config = dict(
    n_layer=12,
    d_model=128,
    n_head=2,
    n_kv_head=2,
    head_dim=64,
    d_mlp=512,
    vocab_size=8192,
    activation='squared_relu',
    norm='rmsnorm',
    norm_place='pre',
    norm_eps=1e-06,
    positions='learned+rope',
    rope_base=73400.0,
    rope_fraction=1.0,
    qk_norm=True,
    attn_scale=0.148,
    bias='none',
    tie_embeddings='early',
    parallel_block=False,
    extras=['local attention windows', 'shifted keys', 'gated attention', 'value embeddings', 'an embedding shortcut', 'learned residual scales', 'capped logits'],
    init='normal',
    init_std_qkv=0.0195,
    init_std_o=0.00398,
    init_std_up=0.0195,
    init_std_down=0.00398,
    optimizer='adamw',
    lr=0.0027,
    lr_mult_qkv=0.4,
    beta1=0.9,
    beta2=0.99,
    lr_head=0.0139,
    warmup_steps=248,
    schedule='wsd',
    decay_fraction=0.764,
    decay_shape='sqrt',
    final_lr_fraction=0.1,
    batch_tokens=[16384, 32768],
    seq_len=2048,
    doc_mask=True,
    train_tokens=170900000,
    steps=7047,
    dataset='wikipedia_en',
)
Each number is 128 + 24 x the weight over its row's rms, rounded and kept within 0 to 255. Layers, rows and columns count from 0. Numbers have three digits each. The size before them is the row's rms in percent of the matrix's.

# up: layer 2 MLP up, 512x128, rms 0.15, rows 454-506, columns 0-127
# down: layer 2 MLP down (transposed), 512x128, rms 0.14, rows 454-505, columns 0-127
up454 110:130133150144133081137126139148138115134098102123108143119141144137120128144160177088130147139087125095135143165124101125134159136070165141139112187155138110137119144147113139122173128123130166123135118153164119142132127124098092132158101139116131114146158177119134109110123180135119098171178113131122125138121104149180133114191138154116120129183121147139096121079113147071126113141111
down454 112:133162162137149092131089142166092122138128120135174124111084107080111143115131131141103149135157124100106133062136125121116120145135139155134127082146134120123145147154140091121130115135126086117130109150126191083142144133166107122107131173119117165093122144128105129119130137102146115087140097143111126189079144108157105154110123122136147129115133085078162108155140162128160140158107
up455 116:117148122168110112172089115080103127150117134160139153167105085118162131133178142094106142144142111143107181117129121105146104097086123137135102150126109127149171141145110110135151136125110159112112103130107154120150157114151089110138096143131104107117104177111137105099113144139162134139121108099117149125102094141137101105154145109130139099172123193105140134079103157117132101173140
down455 115:178153131133116118094112099192144111143128114105059179140134127119147128099114130098151145118126093134114100131118135097102145143109111078105088140091148145149098137103105128161142072132140129134106111107138143143086090131143147103149087137095152129155100142149153104105120119157114112130145092133109130173148118122129125138144155131097114079126109086171141079128116152133107125131117
up456 102:131149122167113129167129130120157138144124110134095161142122143134146133106099147105101116130087135093143132127137147151111110164131091112095121160107146088138180103170117117130140072066111116125121105144134161104077177119156131113161131130132127156147052133129179109081096128134119140099133140098136145141130158138135107112090125117136106108169141120166124118158123144142086130153131
down456 102:123126125152093161117167136138136138097164094095072146131125109156199119105132144170122123104139119124097090120117136145145110123126126118126069139102116114119154127109115078117137135097141084151142139102136159123153164109095149119129121125086072155117088132102165130120099099144135116125136144124133130134116123154138132122094101123155181108152112134101097118160116144133074154133177
up457 096:163157111151104090092137159128125112091076101137123141091148121124131119123159172119126127162140119154128120094139166139145135076130145177116114135125157145127149100158144146113106132137098126153156136082143167159124133120160114165122125142132140128125108167115144114090133136143140082159103140138105123145176138146137150095090125067120131140152162172189155135147119155140131113151163
down457 101:108106177155131141187136154149167121086119119111138132115143126090111140133112108128135138143117126142140115170133129140122073109105118116100128087115114111155130115063109123172132127127093106120147107100135101117144129095106097072173154135145127154132122167132126126150132134118100146113127109123102141122130067145112160169127104139155104116178136134134135087165103090086124161166150
up458 114:114118121135075116097148152136173156111128116162115145100123104128081100109098129145116155145149099100174146076131136160125145129124141102130083139134123178122112138126126141163130170082130119191114132114101128161142146163073158120096128146112146132115139134106108164090134091083157152117146104106121094156192126087125095107134140125135133143131117123140106110122117133136099129133138
down458 108:143116121171098114189162103115144132119086138145135092133095112129156167158120088148145116103136140123079113188142125112140122139105140166151103130121119110149119095127121131144125118112121162132127117116125141073129120096125076111104128126129096095103153137142093108125128131103139096138100152127135183065075101140144131118137156168121129091167153156108128136138143092126156137122095
up459 105:137120091133127109158129131085133174138090109128164113120128122104139123086101162103126090106122144152095102173122132143125113137092135134113067138115125155175142113174139146123106116121143122121126140139114101133122105116103150120151121131106138104120129115112140126123134146136092083139139141123148183143115137149131139116081170100150089118169211115102077112123150145089094107096114
down459 102:148168113136130119120123125131171146113140120125148161122140143167061144158105126077153119149164137153166113137116156101139177142099134149122170119126140121095175142118107083117125116131103100140118129115181090127124097154089102162119141108131148105126165114177118152109169131123146127117131154105112109125146146142146131133143121138125169180075125140151108159111134104135133184104116
up460 090:116139116140113097132118089128111118085118149147140140111156108095106150138110113121102114133128101078119162182148126134124096127139154120103144144159132139163132141138123109114110155157162109150114122138146116117151128129126125094106095129129120100169146124119116112090120145137104121141095121083185147117072118142125083129056134128121162156124117066179085157113161177126141129157138
down460 096:131124133121111160131145131113141098087153083133096112075125112132124126138115108108123117113148116117121149114148127168135103083108102134126141121128165133108098135163120094139104167199134115126099166143101120131128127120106190033086106111099122103145110147124129086165125118100145171145150147133134184095103157120128135123087135114143141129123110106153120128112137149136136137147111
up461 110:158136109101128127113134090122114115119119122077137143121133096159127143129124128091125118160173138167122152150097134109110149121118132115136135157122140137157128120136113127131117087137149207118132115173130116102087126164089134127131063142128138161140125174134085110120103075090137135164160094119095180144135105152174152120095117093139139139122093123119126134111086151096103126138099
down461 105:106122138164129123125143146122157181121126079148100156136116124105132107126084082128153097100134184135134136156114120130099094094078126150161152142117126121090108158159129122104098108131146140142161085178117155148165119145130124100151140104107129093156100134112116156141125093124167102119107088098139124145090130143105110129117169197117147090103121127126149102132152156140123140118119
up462 092:145150127116138129106063121099145099062125133092130120145120117116119124120120110111117091173119110133154130105139113096107099138098147118094104156144134164083178132076147116119131144120119147160116118123143137154171111123128149176077107090067111110120119153128112146116121116133144144128150177118180131123120130166148126122134123104095100128128148062148136131128129125086122098118151
down462 093:152125145123150147140123134092165166126146122151122110152142126127131119100177134148136084074090112097131153076123136107097122152108145085107105141151120139123127124135121109129135134111112169170135142136106170086150103154153158124097091148107100162146116158116114126173132091117133119150110157128161145124138148132110159106117114116091097136121145129128137090123169124094155126038131
up463 097:160162133122139112156123104084124157170117099124126142163140152114137108138118145131123170125124144152101102165111153125139120137137137052116137196164174130180121105132111126103132144113083117101124135159162120118088130160143152108096110114076120077109113114131141148082144148175159122163135146137110149119141113126112085120130169173133110144132154135139138143094126128127142135140134
down463 100:093140130126126142176119099099091132135165110103107084155123146140146109177149128126115155100139168130071146145135147126161137078107134100158140160149146147164153092151129151124085146120110129089092108138134117117112131113090152143121103123113051138127066114115116147129105131155152101160142136163105161129152080096104131156102101141122110114122142118122148121136124118120153144144130
up464 107:182118152116090094123097119126127098113125135119183109146130106113104114089095119184087137155149135161135163136177102128141138117112142119137139179143118112138104160124153129132153104099163164126173117094115107108130094104101126136093141106135101111136151111135125116125125163105176118136125123118133135167151096124144094113137127125108118101146188113178085109097118155100124131137165
down464 105:130175156108135143084159120187106131121141140095123130127120126156113087129140152128166134153082111094153105154122128104152112131113073133080150134089150140161153094170145160129136125125077125142118115159109124151141110170152168118147118150126116177130163145129159086142163105118140132125153115145071121133103167123115137134100084110129145110148142127120117130141090158155147115109127
up465 082:164159112145159138103146148089154134133140069129138102167110135127121133111138116126091138116122132129145140128126173166115141112110088130125078173180109158139108117133123153132163123101136126114147153178155150150099138161155086136089124121095133120096136139106157112129147084128154162099115118130083149127127172084149097136135144082139142097139102149170097109127131118129134151170146
down465 086:135133114176157145154086095100113146121156136114159102141131133124104158077132122163100148117112138126092136173122177107098117123131101133081133165106134138109132073121184121091110156125105126115098144132157150135105123111100088109171125149106103128089095127152194129187120133147135146127167130134132150135135134089137117127113143094149129080147128122103113135149114131122097112109138
up466 097:112150082182130104100117116120110123106084136078108144144106151151157142134125142125105119178150096147156099129151155121134122124093180148081155157144126127097136108099139104149126134135104150149151101095111139136086134107116083118106127119109109091101153145115129137126106183141108069118145127117158136131105100153153138093154132131120099073145112107125104156100117106099141111165130
down466 097:138115114134118155108142129131146139141146133130141142112127142091104136158138136150119073112093096140153160136113161106107095094143132119114182159155160131137078150184128107162111117100115117132104122145112131121107167122126112100140092165117146137126154147113126137199165166161149102139149150136159127184173151159150149123109144122114135114140075127138118131096162140126078098124105
up467 115:110153077113097116141112118139182139098133106083162152128146118122151111106112096117121098129151082124153150102181143129166115174130105106110067137160142166110162127129160148150152128107154119149124128152146122114123145111101137127126129143143134064093108157136128148104121114130156086134120140108152111189146114118164165139137135142103145149184141142124135159153131152131096115144142
down467 112:130166131125122133124119118152138150111095154120159110088123117177119154117109127187152142150116143112165128094129138131136153172111107139117129185079138179156139120131156131112107087113181123160156142155118125135095118144129105131138120131151108112121106133110102135098147147109131154185144129141146148160148085117130096119140143097095159088123136141157142141169152185143112145077141
up468 114:130139119139153119117135119116103115121101123115091141111132133135112073113106158129150132132099120129139155174122110120108133135101109116097131199124132129154103140121176157126122134159127130114129091117175074090118154170106114097161088138099121113063093119112098146114125108085087133141119146169132159117142148136181109156117132138115108112132117076137094102123111119082158152142139
down468 109:111169137092149097140120079106122094144075124124156154113137101168158142129101142118144137109100108130113115142124096124160091127139136128145106105132142146152137125088146187137135117106123118113127117129157148086133107117140123133115097113097114090128085116123145137088153135113123128123166102117067108125120142154145124119178145078124136147139193104123175069153088131118163135128141
up469 100:165128092167113112109094135095114112137123102128114108152145124116128120130148159122087103137176135156132160106126164146169139102159134129112111124105131122165108127150137184169098177100110166112152165124140140119093113138129149173098110117104128124151132153116123104111126110121126113109087088139087157117146095116167100113141152077115120081125106099162119119154124135149094167123167
down469 100:140162162125114139158137129123160144136143138143129116091123114136122159119093113150131153155097114124129131135160127120105111154171132130172120159117134163157101154148171070139161115147132086175150115154129088117147146155148091095129114172101149171077127097143104174156123123120133154134159105125104116164126116146099104150109169118114154151137148144075119098129145177138123101133122
up470 101:156134149116169109144119104117159130116101131097113169116129153110135097109147123117092107131126110110118174110115086138128125155162183120125107128124145178138160136152131143167119147109140166134158114140120158100107101125120139122087100118093145123083126178132133137122140136143174132135106162115108152123186110144165097130105101134126120091125150128095083145142060165111141174113124
down470 100:112190132089115097133065112145123134142155152132157108088143102153121132090140104153099152168140153123157090123097109140161116129127098151134140150084123128138168141141094099146120080145158072111108111150131131147122120159141105131154179117139143125096125135145138168107120104133099099154117135119116089148109113150157125128095142135126127106167130187163122144155136136137112154144158
up471 085:076148129124125124100095113099115133150120154119083122154107113164157142124116122129094094155091113163166139152178096093154129087100123121134113168161093158099107128105114114124129113160130165143095130082139138113150119127150141097067147106148133099146124161143137181131155109111145101150148155123126106112124139126152126096146130146133158102133092101126132162094112098147095086139138
down471 084:153088110089130106128120133109148154137171160139169105148132129119108108114109105125108103124073153122137135084068097140134092110142115123148134150125159157166139091118123093190120148146111121161141118135114157166111117156132152168122099163130120118140156126132125129179142124125119137137128169129157144137156148162091157148085116125088113096139096141123098109087113150129107092090127
up472 098:114142110144067130133135132132147137126083087120160145089153151109096134096112113150090127172109106194132139135121143121151125109143102121093126109138131093110097115118170166156145160166135110156128131138128158152126148136098143126073134127077122093133128154183117176105109111152156115112125105086101118124158107121154094116101141095141162159154113135135150119142132138124144167148127
down472 099:105078143107123125151161100078139114082117122125148136144153147133119124122109120112156135103127126101123175137145137157116094165127145151124110129120148118132140127178140093125134138095078161121103138126121120179138120094126096176101182111151147123135129119086116102141112101147068116166070128131128124155117149103098159128132147133127064128134181122122123083151136104104134117126145
up473 099:162170136130124081085137130112154154102095145172117098163124142122136169165108129162147162130131120120140177101134137119144134130127152102140102125115106146147093152131121144133119148108134114135132121139137133096084075154098133103098082106100132130131154155122119097115128109111094110119158084189158154140151106135167129090101149164138092088135134140149127124083154150146098156147115
down473 097:115124111148163138146123124113141092136112122122124128131126174139162144120108145109176147108112115131116166144122124092180101143141144148124122104106142138113085135120148154145187155138133118089104091153144125103143145131094103147112086150124073111134142163140151114164147114084139099161102157149141160080152104133143141156157122110124095138142130127048117132107105169145129108088118
up474 112:166166126100115115145114137135134142090122153135141103104132117143140096125169153112131118127096129119126127146149109114140128139152151126128100121148137122141109143144128139199062130091133187120139159127096103128154095122107135108144095096163138120117103140101140137119092160158139062153091144145118129084158133114123166132171159102165099114123152152141110127126133179121084127085106
down474 105:114117143128138107110156104094077106174097123095118115146087149125141124107110148150150154141135135117122162112068159109125077135113148147127166164126081108112160090106104092112181136131135112150112133148136155152136163157111133148120135133116184114127127091117187097147109124118151097156145134103163122107139139145159114119119123133094183162104098110100155147112126125130145120106124
up475 088:151151111136131125116119150108127152119121182130115152155107084142108088105115101125089127146158105145111138139112162140140096120121149073107088139113104150122178118141172111169147144128141149139178129106150125105130123119100117163117090132094154060112130119151145164118142128113162130131120111116117104112138149197133171127127138186128115100135123120122127178154140106140129110086111
down475 092:168099150119134142130113159123120175111112146122134117112074069141123121118107135132111130086147123175136131122097173118131114119115127099128108132138120127111155117136168110137103130121118158124168110146154128124147135100124133142119078129105118134122136109122128116144143122098157141143134125101164110105089134128105180109121134191085105120160168123097159126156162164112148112032136
up476 102:146150124150137107154176135155144120167119131131128140069155141158171101111157098156102147146128097101110159120129128121122085153172141162140097110160116158148151179166126141123102121124150114180114135159094129124110152152080136152125092129103141114139119125155138079059107090149155115138144135166171119136170112122135099119134124126131179130128116137143133136138146121135108135152121
down476 101:078105135131144093135129090120090164110125142169149099136088115173136123118111118143158127138120138105169132141137089118140118143088144136088128131097111153117132143136116133116111127148122107090154142159150107102152110120162141117160139137136143173163154142118157179156133130119132138141176132094098152141111181117121088134128119096140138170159107064130128100186106122144117163109099
up477 090:081162104202078141137147113150111183129112140133143115152131157124154098155125145138137142111078125131144105126120165109133104114092113131071135128139128130099135116113124120143134150154138097116105095096110127136123156130108102099143134154061132075147148099134145131124070116117115099144149125134173138121146120116119139133130098081134144132129131103108095138088118166138075125154135
down477 092:090103110127107134105131104156133126147098186120114099128121156108142106163145144189136131135103108148154134106089161155144143117136099121109148159105144134063126107172130115135110144152105098128118122124127116099111145136133125144159073115155153111125134149149116130169119151175100113143108103167128137125126159140130161100152162138110180086122105156147103084148113156166109118131086
up478 101:151115132133169101091113120132143126138087093143120105127150152121139114083135125104084116174142098133163118132110112130106160108126119142119106131127129147134127116111099121143146097124161143120082131135137118073145185138162132113060109084091068111169135125112099116104151165111166132128127100120124157167170121104116155127146096149140120119125100130167150085118125130086131119164127
down478 099:166118151122129126128166152111144196106155119131126131125131153108133106108156149138111149159101095141146093140140139132134135150121107094110117116140119117120134093124141109103122128135093122160152141159101123147161076123109133087127139118101182202103116164134159156146093122119105132108143101150111109138113093092151134114156129093133102124115093159101187156111164107112074101129119
up479 097:147151127163120107146131114102087121116157109122088079123086137106087137124149143117113075101179135120119159100118149098141098141118123144141118122147114111192100129149151124135120117056123171152127101162140128086104145114138145129124103154130156136138121141150124109101099105154118094108124085115130128103143190167116100091116113145155151139129111122172119149120090138134154156121112
down479 093:125101140111136122118178099132145185093110097126101180148171158118100101141109087104144131121138154120133108172157136142133141081128135095128125133153135116095132131108096112136163140127137114113184164115118111135109105113112111157103091106088109110145138162085127148146128158077127143156141144080147133155115137100094128136149137128083086132118125117157120128156119097170106100103144
up480 108:146159117092138109138124099122082129153127095115157131110081086107126120118118123115092149128111153182149123162095108130116139104104149112127115134118150081142150134131139162114192103163113160130144126154196153132141141173086151089087079146131104138122141162143108104112135151128155134102112159129113111172130093142173125096130127154137140126129140104119115116108120172102135120149124
down480 109:131132110125094089132140108112115109119122116131124145141168174100127123122110098138100121077116129138138121126140075136144179126146104144173134156128080180123113123153130142118159153128151130129147133141060165125122140165133150070122105119168133118149148101120118105159098093102103143165128149106122123169138154103112082140128151089110167107103111140149135148155164170146143120126153
up481 104:165125153105139094123141128165152176103103126141169115155176161125136131116127131131104091175129100120173133129130123184141123121143153084120072126112128133137151147154096175155105168118098150120099119146170094112155112087110150112090086104139166094111121170118110140122134137165149124146110138163128117136110130108151142123111144119131124108147124124110093120153089113130081131159149
down481 104:107128123157137161119160112114135119090169094151097118135167174134137116096084157116106152156136058160149141134077174143147175144118166145131118140133115143106150110130135110124112153143146151185114146143142122155153110152146143154128136160166181125136127110102148101161133115105083131161118135111130123132118166117150110133105119124103128110124133136167118182106160128156116104102146
up482 085:133183150127150130132205152096138112109117130139134175151123126141124094108139096138092136093116109167138120161122121138115092122135156137122139131135136164136058121115099140128107130151153105104166124179159137138175131135111140149151098100108152109141100127146119134113122167103151160149114144148145142127133107161150138131176137117149147125174094111163156143154117165117095168158148
down482 088:139145121128145098127120126121148063151123110128149174140145084159135119129088140157126148092152107127145112117133104120074081140096150119104110150132139142109138085132142133093107138157134126073150107170144116095163109122146144146192092157105138120119102136133132103173142150150132148156169136132138156144130116121114156071156110147138094105146116115127170126097083133114131136164131
up483 118:125128105133129091137120096152141104122109123111091182120131157128122111086163186116159153180084108156135128137102139117109172115102152150141106137144108131170177140123160104094114107164136166178078079091157143145138127181119118124140130162120146113137141110132102140114142142116103097148139140110103142140113152147119102099120119146130168091103118149110127128112119117106105106165124
down483 110:146137161119111127078171133130152114150122141128149141126142078150128138168103131119096131127122120097137142147138102095098110143111123108138163086144130119121087128113103106170132105114127146126147145144109119064151121128187144148109115128130146148153138132125077171136138111118143143129172132148130116197122117146144177132108087163134152162169100155133154116080092129107135122134080
up484 100:115139098175115114130126147133137169141112101175185101113109146090115131097144147098137112126129099139108156122173153140142133095076131158103136156112113104145093131148077119108117184165128102133168134123155148138126160123151107147106157085142140093133151102115156140083114166115101129125133126172118099116127122150143163118095171087128134140157123115130140179103135128139110136151119
down484 100:120123129137138216135164139087133059160139129132099131116133117158125112118172080127102142156135110129133120158092167117128127150118126113120118045120101128107163098135143122144126083174104142110117112114134122119146134134107118156116122110075150129135092149129103173147124135107104101114148143132128163131119149124150136143119146138115139126124099128083146161112146088110121172126095
up485 091:140155079107111106108166146109155175116154099127155127173118149090141112129110134135120134161132150179162168162137141134114123120144108131145106133134129132106133102090142169107147135123125099161158158099142098151144131144132119123074134135089144085158165130096153131113135121132142142095165165132134132135172142161159096120143145122151150089135132146188082148116145124089132169130118
down485 092:123133101148145116189117105091178155123138127109121166150126155121132119120100147137165100122159078084124147148100125118095138144119124147101180082079104106105173072102117142110123100076114152109125127123136138126112130083134135098157131151156139105114161138137166139135099118120143160122121110134146177111124156130110104125134177124147104120143158153100112142142102130140132129139081
up486 089:119165135096130093167113127091143123078092116096129103146114114151116092114096141118103126158116152117154174089134126150157121108117158188104115104120139158131129133114098134114133121134151136080156110112130134126126121116074184104146130141099103170107124167116085083128114128124133132148147133159117130152151142112171155175072148098145102147153114120112105115119129116125085135151135
down486 092:111077101141087147126145083120112115102139147122173132131100145174143158093134148126159136107113165129171148116149116175114125145151140149156139167100134152093161091159126079149094142123160142112136145120133101119143146126146100164163123145085157134070127155159123156160145117169121088084149126132144127141149110145142126120108127137162157136125136124121148144081150126116129137079127
up487 114:162170074140120121146160132126071117159121143110126113081152152084124139145133119113115151133139125130126124103138112130131142123130124157113130132098147172132146146120102101110138099071132120156170145132105154143185186114087133121089117114084109158126189169138115118094147098101131116118119140147103113159170107158135144131132146152135134109147165088127106140131094161114131147105150
down487 110:092100134125100147124128134080133136131113119159101105114166115136108078114138117138134099132142156146109127133174126115112094112094150126180105105145100113120126129107130171113121127151134165107119119153156116132158083143133114123135133093128143133127085118116144125132169107110146158157082137113154109102109147127152163087083092088089076145132150158120158089138167140114103138176087
up488 090:156162111175102130125114149159127106136099090178105145114144158102126146116130170152108135161166082150118116122150158141136129155124118096109090154164098130164099144137147111141082134169104137099102158150135129093126143130089102156141095114150134139096090108088137134099100140131166127116141134138183102107140123141145137095115098160109131129180109095122134106134143139159138140136085
down488 094:139132117124101115118132170103121094113125108113131123132134145108148167095107171154113121100113099118097139126138136130111116112133128126119092095130146091157103109112135116123137107143080150088142166123158149118178105116102134102089100150098102162112102139125138110145118130143106094137163088146125126149140134112127178066120052141167143117182150153095103124108095153138160124123092
up489 099:110135137128114124127137129142102155159118121133149143113083102093121149070115125117123141113110142143127135171137146117148096135059116111119100114120112102136121115176070150131075125139152120133107140109109079149153153119118122106144114079106142101133113116130142189096163148129128133145155141103103109127136139155139082145138130126098091118206083105168128118157130122129123088128139
down489 102:132101113122126131106113104169094145127080118137103120151133100166094110152147134165077159114124106148099098120128123111130150093190124140153131117117124142119162118122185112125115089120123097124109157156113096188119135139121134118137072136144141096138108104131081150141133131143156128173088156142111112129132098180097133135138132109093123115081130097076123112167125113149121132112139
up490 116:119150125121080110149091106145181105129157154141120114175094113143111097134156156124093129138108127107135163151095157150109120154121169105100126127164142124125115155122084128138116101160166169145093133133158123132107146141127096132126068110105124132125144129165087129077143121153152081143128093126093136148117138159130145105126143132153160101094129112144112132093096159082130097154103
down490 118:147118144139157113142134112103148128135162090158122131121133096116085115141129124102187128093161157100096115125122142118118127154103164098131155108125116117150110152153107138118082158129084105143153121169099171135153145123136135123148101124130129161137150128146080123115064120162122144125082116167154124147140102135137095092170059161111111108140114104160149094116131127125157136112093
up491 087:131121146133121127097073097109069174099169088076149131083156138120097142094145139095133157165144117181147115156139166136121170091124157110102139124151122100122128144103150133120149161146141131165127117118140142158166127086153121114129112118107113122099132115163127153100123131080117125098128129121142123122157132160138095118140110112160092092149093124136133113116098106091139108166115
down491 090:141100145131131158133208160071135144150113110169096135176164112128130081115108112134100087101136096118082125120146113116165071149090120133125116159140118158129120117133160133113124104144092133117119089136126152108112127164177128099103142092156173118145110131116116107143136078115137138102114132142134095119170151124109146105117154136178113151128119146141111141105158131121141116122142
up492 102:136145127102083136158120082161102125160126145121194144138129158133103138111133130098104144106125109179122114139123128107152114162081110126113100144142148166123158153170120166109108132136123108056119134125126071132151126184118135129095146144140092126147122173132121109087142069105133098127144142132104168114111116106170149111110131170133138133166126137158154124121140143118129121131155
down492 106:164077138109156123159130088100128124100082114136133106128139103102106115040117119171139123152117137150117111112126119119104150115126150108128132103143112126123129137127146114101140154096120167154132149103116140126139118125108153135138101169162128110137188102170132096100132176140134111176112154098178151175115125128135109134148157125112125111089114196134118155125102095110127133130135
up493 102:172164155129119095157124123133107123098108109131122107163139136126095145104107130077105135156134106121100140143152101114105123108117072195141129179106132135144153123131113117100163078124144144120127093093153161151152130152123106087152141157049110102140156105108143133100148132137112120100151128136112144089148091150195112131153135119137112153129129101131138121150143133130142147111154
down493 103:111130101123102148136153162100186107119095121131113107130152109180099131140162130136112132135121118165134147125112117110161111126093132122124177088137106072090119129135163141093085108165119106143130104091132148105103162099164141158103158114128165127096100101133153124119126099118121103116146137173100164150139123115105134139138088160158149171157173125079123154099120120132119146142120
up494 114:116161098134121077124118134169140152114144110134145158128095083143120073104123086095110160137145136121126170140133149141111109137118153098107140142142143087145146147138154103109146094131101162143114099125101103134135165130108139091091107124138133103140144137135164066088146107095102099144137101136094137180085168117111142096157119084102111128140154137100110128151113145116140089150148
down494 108:115132150160117181099110175129108083089097110122179136147132165097106126152118130146161129141119122156169115130107173098097136094081124161107103156152128091106104156119103123137147148148122139109142095096134106155158105134145123144139139151124156122106161157111169177138137154089088116125155159149133117111160149160131132103152114141158124128145091135137112139089139101163101134116108
up495 083:124112112154109107159112103110136117106144100123124124129149143079113115078130183113106092144146102154133153101137158119180127132082152148122142174151166123174091143149155135075137127136082153103134154127147167120117136127146170146114097082131144147143112122110120158114122113149172126121184126146146151149143129127154115085099143131114118127134115124153124134172108086125108125175150
down495 087:107064140124139159134143088145142115153138135117144113154151184096107081136100095103143154095112108112064147149103099156122080119130136075131106113100123100107117066131133126142111147138122121119122134148121092123159108093099120111134139134144115131101116162117151124169155157126086143161138103096108099123135143140107189174126139089115098109139113140121136113124140145138142125141107
up496 092:099161135139116097160127154127145118117107108091123122105100088149156121089140128119138103150127085135159126151170131165156093170092118132160097132110089108125135138120107127109177125133127156097135141104117118096153135145106180119107153123126117142133141143103172128124135125172109116156136149140154117162143086118154124132144060125146134140170170092094107157110108153143130100179156
down496 091:138099129131100146139134094139161119166145146149176127149089086112124105117119119131136072114090126125156142109126143135122160140136105116151120120122159167108133101171092136194128101154086131121109116136103082178122130115117107136138082168103101145122140114190161156164120110131094113096133104126130106117122139148106160129115168122119134092126147122149129106139142171140108148079108
up497 089:123129126126071122177145129138134158096119125115130121146170125102172128102095102115095115109144104107099117144128118126134110117152112110105113132173120140144122131124116141136075115131102161127136158142097147129152131168116123111123084118082130070105128157130103102123113119147140073114132128079061162096134108143114129157117153105103109162145148135149094113102114145137072134108076
down497 090:121093151129132138092120130168103118095146169147186153094122125144093150119151107127151158158129112116164138103107157138103158117128112149161101164116158125099137104131121125163139114157154098131110101155111049091090130126131105156139149150146114117133118086104105130159137139146094164121138096122116070122108129164126148098089128108073102109103140123106137118159125123119153136149119
up498 106:131134091096137140092122114122157166117111113153113144172128125122127120103162152124128101148118132124138096108139144147111136086107147131127089157098078147137083147110131145094141139122143139114124143121138129109155194151119122089137080128115104108146138092097116116117130145108163089141077101140134116126211146177115114143120137147111155065149089104133111099113108111147114114148141
down498 102:175163138146128120143146099127152128159122091071141139118165151118118085113125147124110121130117102123155131124061121124176171158149099070119110106085156133145152118139120071122127116094132119148125130113157160104106107101137139115104160145117144169135156129139132101126124148132126111102157105154139165159110104108079129080134083107123140127100156145100142173135129129141133109099121
up499 089:128174105106105144141105118142154194128115132124143138103137152146149126125117082127156159124112163144112085137133123132126166139077129124126092170129126127176156139164161131144118098110143164101138140118144104098155134171124125123087123140135113095154151112137147155121142137156135122126146125150131145103162113175138085168134148134145129151152168099069110179135114139149145143128066
down499 093:144140112174106158123146105161122141136166109099131112165138113167161143156126118150119120111111160140077090130116116126110163152114122111098117122157119176134159081163147144153126073109105141116107115125141089111120087158117158172094088099095126116101125148107140134154119103136108132155127122116146110126132120149133113170153120150156136141137174097132065118155134128171143138097090
up500 089:120174135123161097147146145134126100110099082138141138133153139131153123097152187133151150155148115114154153121137161159129125069073139154122152120120135176123132113150167125115098089106105176174131134109161123160121148163155129173104120131114104151111100171120133122095076154120145092141112109094111130103130139127135127101137096092134108138157128157122125140145092151102109135145155
down500 098:103109161104110103125142134136147157121126104099155096137114117108129158156103139135120113111131139091114115122091106144133080136143135102066159128106097109160087112120106118166141118141143125098153136154094136103165119079112145073161142120169119174115099158135111120139122193138147127121134102124154143110161078165152088165156110106140119105183140120129146142124116119111139094128125
up501 104:155144132141126098098100120090142116143098146122136140130139109146110147068131096133117164127110139133137102107084103121124118122116154105150133141103124141109154193162134129133117151164179117126085140165145104113105120140116120118098139110093129117107066139160145137090088175141107126122169114113140143125115110146179131155161152128124170106141089157114127166096126135084124177141140
down501 104:111128143134094135096093140112108095122101161146125104137105146150174168147158137079116151089143129150058136107120148084112110110120142106103139124135108149132139128135146086121099133159114136150121151151140098064141118135128131140138133146128148132122127152155138144155139143087124144151142145118085171159098148085100136165114160117123147146131094105182080098122087122138150149160113
up502 098:122157123158124142128123077088142148124093146160101111116133150140149128106137161137136118142124152139140128142134156204139127088116126119101118094121178093177148168153125124155119141154132136080159133133141140109096166117131144137131151120128102140125114157179109143090147118128128131134152124137117113166140117110159168164156170120119111141107110110115112172136114137102157195169084
down502 099:145094122142115164123152128092136141154142137125118082124125128123154164173153108118138100127114120117118100131149132152106134116142151146053134100104156121196198097086134132115083136122113132071129121161179118130105140142114181148144152155120121132111092160117123107143135135098100076114128159138111107161127112107117141135109161124113112102126120119139091148112117113121139154153105
up503 108:147132159159114123171093094124129117148133131134113159146169150105137100116148142129109146132134124153143152137158141100124130102072112119138135177162180117147149135091169141153136141122104110108118103125180131093128154183124148126125144109097099104164128129142136152129124101148134090112161114117135097129121149100160075100111133123141175105112076126169104104107118129144130190134104
down503 099:131124122151153105121138096151156141100122168115155138126200166138117138109122098144114118115152113100127170139136106144152148121105120134109172105147123137122168138150109130184097157151104141119128110128109095177118128149102103122111158084128114135114119124124135156184173144160082115182119102151132176138132136125107172145114140163125079138159138147128143116165107134173137136122116
up504 111:133139144158137096163136109122115105128106088114158121132177111096090090097123129154106114120157163136169109125121136135151178125082164109124127150106125104138147126144143150109115122160137099102168141126153137103130118119106166116106165116102130106137173132087129101101134141082111129131173153078144162123195106100146143135145142068134157130161128124119119158138093117124121145116156
down504 108:141116179096126117145132121122123097122154091113130142131170107137081100128190135132115131101111124172137128143105165168135123148133132161137095118131132119130113131134118154145155129149086135155133135133146130125183126121149155114143119153097146117117160135129147125120099131120102093147141144172133133124181154166088060092148152107144151151175092153142160103101176116143140164155103
up505 111:135137153123110123110126081132123153107111119111092109157129127115120110123134146103089111147127080142119125110121136132176112121138130133131123122121164141157123133103142165164154117107175148142176179150109099115118151108105117116107086108142090103127120167125092169093088138143122119135153100153157157136111073128149079145093139175143146108128140073150120109107093102081139139091133
down505 118:079143141100096082129137109137110131157103115119170181138150134143096129178084087139094130135110131125104085123160119140125108121127098087128156136110117100116120131137097141149143136124123140127143120122130128134130109157103092164129067116104119113101117100141140168143141156101141108142121106127082124097165094167146109137206108101113152096133155138154100152137129112163095140134128
up506 108:136137117149132088097098160089094148105156151110116149147130111107102105103082107144100165141127117140145170122129093133140153132128150087115091147117111127114103104129105114172110104084140116081120141123167158158101125121101148154150133130136103115124160167140122126127135120089113110132086105164136127131114099122139183120151128120164160125151082146129086159139056129137119164146136